Each number is 500 + 25 x the weight over its row's rms, rounded and kept within 0 to 999. Layers, rows and columns count from 0. Numbers have three digits each. The size before them is the row's rms in percent of the matrix's.

# up: layer 13 MLP up, 640x160, rms 0.132, rows 626-639, columns 96-127
# down: layer 13 MLP down (transposed), 640x160, rms 0.117, rows 626-639, columns 96-127
up626 115:525485487519510484519531513490515495511468508483551486439507489496519476501501518536523500500502
down626 118:451508485543535469513502512507509485497498489493530477480523508444516516483500488485499504506457
up627 045:485477543479505491481510464500529485527490496518549471496440490525536512486497508515540525492456
down627 035:477535471521486470511497530530494504511507467519514478516511573469507496493502441555505513499531
up628 036:532498542502559500468511452483508535530434484495549468482460460484503536492537503563514481496456
down628 018:484495511448476479475516514508519497514515548480490546504510497485550516468561449524528485501499
up629 110:530499525502567476480546456502512512540512462498553430444489478531475518516526525511518481514487
down629 117:546514514472510501509492465591537498506493497501510462497514477486537528501503505503500504462485
up630 090:521435487479509465488494503508503509527505472485501504548513433492527525454519474520486483515480
down630 092:485517541527491530492525461501472493478533530518502474441479557523526484515496503518525505499528
up631 116:482482546493548516489530504468529539520510499460536513509503500483492471495508518537557479506470
down631 118:472509557553516517491483507519489432476498524497519525484480470475511534504507442456490487512510
up632 107:494501516493488491493505480489489499495490449501478464468482482521539504551558470485504481509474
down632 115:531485493505539518524490517480497480465494502509467506503525500453509515485489527479522460512513
up633 102:462490487444509457513546460496467473519493501470492486474492476507486575480509491508500465487503
down633 102:521473534504468491471468520510475535520492516518515537506434472455492474501518477518546533507523
up634 036:527462568512494476487497500497458500519489493501533473481488478524531505471572500528498461505496
down634 030:505503467506516460495456440523494505501486516548529450519440548521484554526487499509530475502535
up635 035:519511499492549528518482484497498516523469501495535484458456506521516541458526498533540491494459
down635 017:489513531531497502481461509510492508461473514530513526503500489490508506498478487495494553472517
up636 087:537490505511489545498480502473500482507485546525488459489450471507463562520517522534506537449439
down636 090:514476478490480451476490520539538494505550507468494501509486537529475491439486465487529477495471
up637 122:491537516502503540475476464527482533470512512535487489503510470546527535501514515534530520524479
down637 126:520488491523529489503530536535501460506476478479498475503509514517481497513511486474475484488483
up638 111:529489517523502535498526470439548542462474494507502498477480482520506508518534457496479509516506
down638 105:518494499500508515512491528510537530459459485541498503531501536507474477512507492483499466514522
up639 051:533471540507524536508532509473497489494468501483524497495481477513506546476544510499463486483478
down639 039:503518563446506511473512479484519494511494548529551479492493481546461504537473477477511467537491